Weights of a small transformer language model.
Size: 13 layers, width 128, 2 heads of 32, MLP 512 xIELU, vocabulary 6343.
Architecture: RMSNorm before each block, rotary positions, no biases in attention or MLP, untied embeddings, normalized queries and keys, local attention windows, gated attention, exclusive self-attention, a smear gate, learned residual scales.
Training: a variant of Muon for these matrices, 151M tokens, 4593 steps.
Each number is 200 + 20 x the weight over its row's rms, rounded and kept within 0 to 999. Layers, rows and columns count from 0. The size before them is the row's rms in percent of the matrix's.

# layer 7 MLP down (transposed), 512x128, rms 0.0575, rows 104-116, columns 0-127
115,201,207,195,190,132,172,236,181,176,209,205,221,198,181,171,209,217,174,211,198,219,214,205,191,169,179,211,207,214,194,163,230,167,229,175,194,188,195,226,172,167,217,191,207,214,198,185,219,206,192,165,221,200,176,171,213,204,207,197,204,230,214,197,189,231,159,171,185,166,191,206,188,166,191,177,209,202,186,195,187,196,209,205,215,209,214,220,158,223,196,202,183,144,178,184,173,203,219,183,235,183,216,187,200,194,190,182,211,201,185,194,214,215,166,222,240,203,212,230,220,208,210,189,189,191,212,200,190
100,193,213,154,183,178,206,229,219,213,201,213,191,202,214,207,211,172,196,184,159,220,218,204,178,213,203,210,183,194,199,232,198,215,213,188,207,207,181,208,156,208,254,179,192,244,205,196,177,199,203,188,206,178,212,184,200,194,191,204,174,220,226,188,198,160,190,228,210,217,154,199,221,207,227,162,207,224,174,207,173,256,186,167,208,192,180,229,202,201,183,190,206,169,192,213,185,191,171,174,215,187,173,201,210,217,175,212,173,201,206,230,183,215,202,203,246,195,183,186,179,209,192,211,187,231,197,217,210
110,199,175,227,212,201,216,199,202,193,240,209,210,200,172,237,211,223,212,223,206,162,231,219,196,172,227,225,199,222,203,235,192,230,211,196,206,189,184,209,197,185,201,193,175,207,183,191,182,183,207,194,221,189,196,206,206,211,176,195,191,217,178,214,203,207,187,191,204,183,183,197,191,191,177,242,183,241,214,231,179,177,176,183,171,186,188,160,186,206,189,218,165,237,174,199,202,223,205,203,188,185,163,190,190,197,239,176,202,198,159,247,211,236,215,199,213,238,186,187,202,208,175,234,161,178,205,187,197
072,217,194,223,207,197,189,225,180,196,191,211,161,205,215,212,223,204,224,206,214,195,207,176,190,190,200,184,194,201,193,198,205,197,185,185,204,214,200,192,184,200,212,229,210,186,252,224,200,219,183,179,219,204,150,225,236,186,164,193,223,208,189,202,194,213,194,201,205,209,180,220,215,206,223,212,174,190,159,177,221,194,251,181,204,235,169,155,227,207,211,207,181,238,191,193,187,230,180,184,183,254,191,229,217,197,193,222,187,220,198,189,220,183,206,203,167,219,196,206,210,201,169,201,147,230,210,223,185
077,202,158,173,176,221,197,182,172,193,198,156,193,204,182,207,210,184,170,223,212,209,206,217,187,214,192,173,178,217,179,205,228,190,210,207,233,182,209,160,176,203,203,210,223,224,202,199,165,209,179,152,224,210,195,199,202,206,202,218,187,182,187,195,211,220,174,193,227,200,231,232,184,176,199,222,206,193,195,179,206,217,201,194,186,205,159,218,223,234,206,188,241,200,205,197,186,230,223,240,215,119,185,212,181,182,192,187,181,189,207,203,211,189,231,222,171,197,202,202,190,195,203,226,202,183,187,193,185
086,180,172,225,208,204,225,203,203,224,245,212,164,191,206,206,219,189,179,167,183,213,207,203,197,196,203,197,218,237,209,191,187,201,190,229,177,184,171,260,203,210,215,208,212,181,242,215,241,174,179,197,193,189,186,197,234,186,211,196,230,194,213,186,232,218,176,169,227,210,187,225,191,172,216,216,212,169,180,166,204,196,204,202,183,210,195,194,201,202,186,186,239,179,205,190,198,224,202,186,195,212,180,166,197,195,216,203,194,220,178,171,233,250,173,190,199,196,168,189,201,225,174,208,200,163,202,211,182
088,185,205,178,177,194,211,186,188,245,203,184,164,197,192,208,178,161,206,211,205,250,213,223,217,177,220,186,185,199,211,227,203,186,169,205,180,193,200,191,209,205,173,205,205,211,197,170,181,193,180,188,166,211,225,191,186,220,197,216,205,204,198,234,191,217,186,239,188,166,230,242,215,240,185,243,233,213,210,169,180,197,206,226,190,232,203,143,200,211,205,192,213,168,163,213,218,212,205,207,220,187,218,177,199,195,186,220,209,208,184,154,199,208,192,203,194,195,205,170,204,186,191,170,227,191,197,191,207
106,202,199,184,199,198,224,213,203,227,207,205,182,229,193,213,181,202,179,210,237,161,197,198,203,201,206,185,200,177,203,193,233,183,234,196,218,174,222,196,210,179,205,183,218,189,220,167,166,167,180,180,177,206,206,211,211,199,186,188,196,209,193,216,201,208,223,243,204,159,224,209,164,203,173,217,156,186,219,157,226,207,183,210,222,211,212,199,206,177,205,212,188,197,201,180,227,204,212,175,164,193,203,201,174,191,192,228,245,173,218,207,182,244,163,240,212,180,194,175,209,185,184,234,199,209,182,196,233
121,209,158,186,168,194,192,208,161,205,204,199,193,197,148,201,209,200,201,183,217,211,197,185,208,219,174,233,157,214,229,192,216,217,206,197,210,222,203,208,181,203,187,212,188,231,220,206,172,178,202,198,218,195,212,223,199,206,181,190,214,203,228,208,174,193,191,199,197,179,207,216,190,170,222,210,201,186,204,190,205,208,170,204,206,164,172,216,228,190,201,166,216,129,212,182,214,215,168,210,210,195,196,181,174,234,229,201,193,213,199,259,161,230,244,192,215,229,221,190,212,207,200,207,215,185,186,187,216
110,206,201,198,210,203,189,164,186,160,211,197,184,206,212,185,196,188,186,212,212,158,214,189,226,207,210,211,198,213,208,164,233,208,171,213,187,184,250,189,216,187,195,231,205,211,229,225,173,207,216,187,202,196,183,183,225,192,226,161,186,197,211,201,206,182,216,190,209,235,205,197,200,191,182,183,187,213,213,205,185,235,212,180,213,207,159,186,182,210,199,173,184,232,209,202,166,170,224,190,175,195,211,212,230,197,239,203,198,225,203,187,151,205,193,182,203,197,241,184,169,211,246,232,208,238,220,191,229
110,245,188,229,190,212,184,224,201,190,185,232,220,233,178,199,214,212,186,227,171,141,203,202,198,196,212,213,198,225,228,208,230,190,232,242,212,192,210,198,214,194,193,203,204,199,195,217,191,219,192,231,194,159,163,194,203,199,190,194,217,232,216,208,218,188,237,204,205,195,256,167,203,165,196,199,175,202,202,215,187,226,239,215,211,200,163,229,194,212,189,170,197,196,197,192,212,176,197,217,225,192,185,196,179,212,216,196,219,194,196,182,179,212,229,226,203,191,201,194,224,170,189,244,190,215,202,234,184
094,197,178,200,223,186,172,184,192,207,165,176,170,188,203,188,194,196,193,182,215,199,225,193,186,240,227,218,184,209,200,140,209,201,224,195,193,210,165,222,209,246,206,209,196,191,219,229,181,193,200,229,170,209,209,178,222,227,224,212,233,227,209,223,213,178,168,221,193,177,206,190,202,180,185,186,178,210,220,237,222,179,191,187,222,193,229,169,199,199,226,178,197,207,191,216,206,222,212,203,216,184,231,195,172,230,211,163,201,161,216,189,180,191,226,176,235,200,188,221,177,190,206,216,176,216,229,197,201
096,205,209,220,170,203,192,201,193,168,198,183,212,238,206,201,206,195,179,219,234,197,180,200,191,191,190,235,193,175,217,206,177,192,185,205,186,183,216,223,139,207,225,213,185,182,170,185,201,207,215,203,196,189,205,213,225,220,206,186,247,206,194,194,221,178,177,216,206,184,215,180,231,200,203,204,236,190,196,173,206,204,214,205,232,188,233,211,179,247,186,193,199,159,193,173,174,208,209,214,193,208,170,143,187,188,196,190,127,201,185,198,204,198,195,197,183,206,214,202,190,192,161,239,196,184,201,211,207
# layer 7 MLP up, 512x128, rms 0.232, rows 105-117, columns 0-127
105,198,207,184,170,195,163,224,198,231,191,157,183,186,181,211,187,220,205,188,168,202,188,200,169,198,187,199,169,209,244,208,243,188,211,195,207,168,237,185,173,212,220,178,200,168,193,170,197,184,203,212,214,220,202,221,160,180,220,223,225,194,176,205,159,156,188,186,225,200,214,188,178,207,192,206,206,198,192,209,170,214,209,191,197,182,216,170,195,216,170,187,227,216,242,245,186,176,163,191,207,202,202,203,197,220,210,207,166,222,216,223,200,213,193,223,222,201,176,204,184,199,199,189,193,174,200,201,234
115,176,179,199,204,215,203,150,219,180,198,198,174,193,198,240,219,215,209,225,215,233,207,223,198,208,192,191,194,206,190,221,173,197,186,210,183,195,207,204,212,177,184,191,221,189,197,194,206,183,244,248,200,200,223,192,193,201,228,206,214,202,216,167,203,177,218,207,161,245,233,208,195,186,188,195,204,204,209,181,200,232,224,210,171,180,207,192,176,240,188,190,205,232,192,188,195,210,185,220,202,217,216,209,191,212,224,166,192,233,185,179,206,188,184,200,167,193,215,178,175,179,245,208,218,237,234,241,238
072,214,207,196,190,188,210,227,209,203,180,182,174,186,212,176,228,207,209,169,215,178,230,228,223,208,217,202,183,237,220,176,195,208,225,188,197,219,234,200,211,194,224,196,193,177,198,193,197,201,179,133,202,236,194,169,176,176,175,201,219,177,197,195,199,171,206,190,240,212,168,195,207,211,199,225,207,203,224,166,228,175,267,211,188,211,176,196,192,206,202,198,201,222,226,232,207,188,193,197,190,205,197,173,217,208,192,209,179,186,209,189,207,185,183,179,167,218,209,196,226,231,240,202,231,208,194,182,230
080,199,242,227,190,176,219,220,249,166,201,226,158,162,235,221,193,186,210,203,187,184,192,211,198,190,155,212,206,199,217,169,182,231,200,215,176,185,229,216,196,222,186,161,200,179,192,174,213,218,215,188,179,193,218,219,188,200,207,174,215,231,228,192,167,198,247,202,180,221,187,213,213,224,200,219,192,205,216,212,196,191,194,182,222,189,177,202,156,190,195,200,182,177,237,236,189,216,195,198,215,188,168,199,213,208,182,203,257,207,185,186,193,205,196,204,212,178,193,198,191,200,197,175,219,209,201,209,224
088,201,205,242,233,195,217,194,195,201,196,186,241,194,211,211,190,203,222,237,186,201,218,176,201,232,210,224,171,190,168,186,203,235,206,190,209,193,203,167,216,209,200,202,195,225,201,186,181,201,225,224,147,205,199,191,205,182,224,208,191,236,204,185,156,217,206,191,204,210,190,207,213,215,205,192,201,217,193,199,215,198,175,154,201,213,199,198,179,213,188,205,178,169,228,215,254,176,208,228,196,167,232,192,183,211,177,222,218,194,248,244,204,167,217,220,230,173,215,191,224,187,182,179,191,206,203,192,193
092,200,224,246,194,200,200,242,224,207,226,170,203,197,179,201,199,226,194,194,204,177,169,207,237,212,223,217,192,174,235,207,181,173,213,259,198,212,200,213,213,196,205,219,207,215,226,189,227,242,187,177,200,192,189,205,183,184,179,206,205,217,223,188,190,187,189,174,212,224,204,222,201,186,227,229,197,198,183,190,225,194,221,198,222,200,222,178,237,187,217,197,204,228,207,192,182,212,193,194,190,214,159,200,187,229,180,212,203,200,208,211,225,215,215,198,171,174,171,175,231,231,231,196,254,189,228,195,225
107,193,218,200,216,181,213,192,187,226,172,243,193,213,209,210,197,180,215,195,210,206,184,202,200,208,180,216,200,229,178,228,188,225,232,188,220,232,221,176,200,157,236,175,199,169,183,188,202,213,198,194,210,215,209,203,154,210,230,198,205,150,183,214,172,200,225,212,212,190,158,226,171,205,180,233,192,221,210,196,223,216,206,227,197,226,203,225,195,187,227,191,212,203,171,174,204,163,206,181,170,182,229,192,182,179,190,208,203,248,175,205,228,199,208,225,192,234,187,206,165,224,209,178,211,199,193,200,198
113,230,178,209,211,165,156,203,207,189,179,201,186,226,202,208,147,217,212,199,235,173,186,213,194,211,199,229,192,193,204,169,205,173,213,186,177,215,175,181,176,227,192,193,178,189,199,136,177,203,216,188,173,207,216,196,198,179,197,225,220,184,202,206,175,211,189,173,202,199,215,203,217,198,190,187,198,230,221,181,217,207,173,198,181,199,217,202,240,189,212,206,196,203,223,213,201,205,223,202,204,174,173,199,231,155,207,166,221,190,225,218,244,181,196,184,196,196,228,187,211,148,220,215,195,218,201,174,181
107,194,202,221,196,197,219,171,176,187,204,205,199,202,211,223,191,200,230,193,201,183,193,260,219,198,175,231,184,208,216,194,184,206,206,246,200,213,166,204,223,232,219,189,194,207,193,204,180,210,192,220,180,209,201,208,200,225,223,227,195,193,181,210,176,207,198,168,214,181,247,209,214,187,202,224,222,195,210,202,221,148,221,197,202,178,189,233,212,206,173,189,207,181,201,196,214,200,243,185,208,238,222,178,188,183,226,178,199,163,203,220,190,183,171,152,207,169,187,193,189,211,233,187,213,194,158,225,170
111,182,215,165,172,178,161,198,208,244,228,207,202,195,168,196,185,226,185,181,218,226,196,179,184,198,202,197,187,194,180,216,210,198,220,204,231,185,195,185,191,204,179,161,206,195,176,187,177,220,179,177,180,216,206,205,187,204,216,234,221,171,227,195,199,215,235,194,213,218,192,214,172,227,185,185,170,193,205,199,195,192,178,171,243,211,263,225,211,211,176,182,216,190,239,149,205,224,209,216,198,191,179,203,222,186,210,213,225,211,202,196,203,216,193,217,178,196,223,213,189,229,200,204,243,186,189,222,213
098,201,214,211,179,188,225,190,197,190,205,239,210,189,193,173,200,172,151,243,197,189,215,175,200,214,215,188,228,179,186,214,196,211,212,177,189,184,212,205,195,168,193,189,182,201,142,237,184,185,193,183,222,222,214,227,217,236,180,175,216,195,212,188,215,195,197,198,185,218,183,223,201,193,178,231,185,192,176,184,216,219,199,168,188,208,187,210,218,175,147,235,195,211,182,222,232,198,170,200,208,176,201,192,192,199,221,156,195,167,201,172,168,230,173,184,204,225,208,212,178,207,229,210,196,188,198,184,206
092,222,173,199,201,188,187,239,190,212,226,172,205,190,213,174,207,203,188,209,208,224,167,200,207,218,178,215,198,178,219,200,173,217,182,184,178,186,190,212,196,207,180,189,214,198,193,196,190,231,233,200,219,177,259,196,220,155,179,199,220,186,203,191,228,170,187,205,230,176,174,205,221,236,157,228,197,192,211,164,222,195,191,181,181,213,179,195,199,201,195,213,207,193,189,236,159,180,200,241,190,193,195,175,206,224,227,163,211,180,195,185,232,225,191,193,179,251,216,204,217,195,210,205,172,207,205,197,188
113,166,209,198,196,182,190,203,200,173,219,203,206,202,219,211,183,208,199,203,223,183,210,196,211,193,189,198,181,224,193,215,194,207,280,190,196,192,224,219,164,185,183,213,203,208,182,234,181,197,206,215,159,201,212,214,174,179,198,195,206,219,228,208,175,190,169,236,186,211,230,136,191,183,231,210,212,214,164,171,166,213,185,177,196,171,171,233,207,180,199,191,173,210,146,211,203,229,191,191,211,212,194,192,221,200,211,193,210,218,162,201,211,222,192,230,178,188,206,193,183,189,201,202,182,194,194,221,198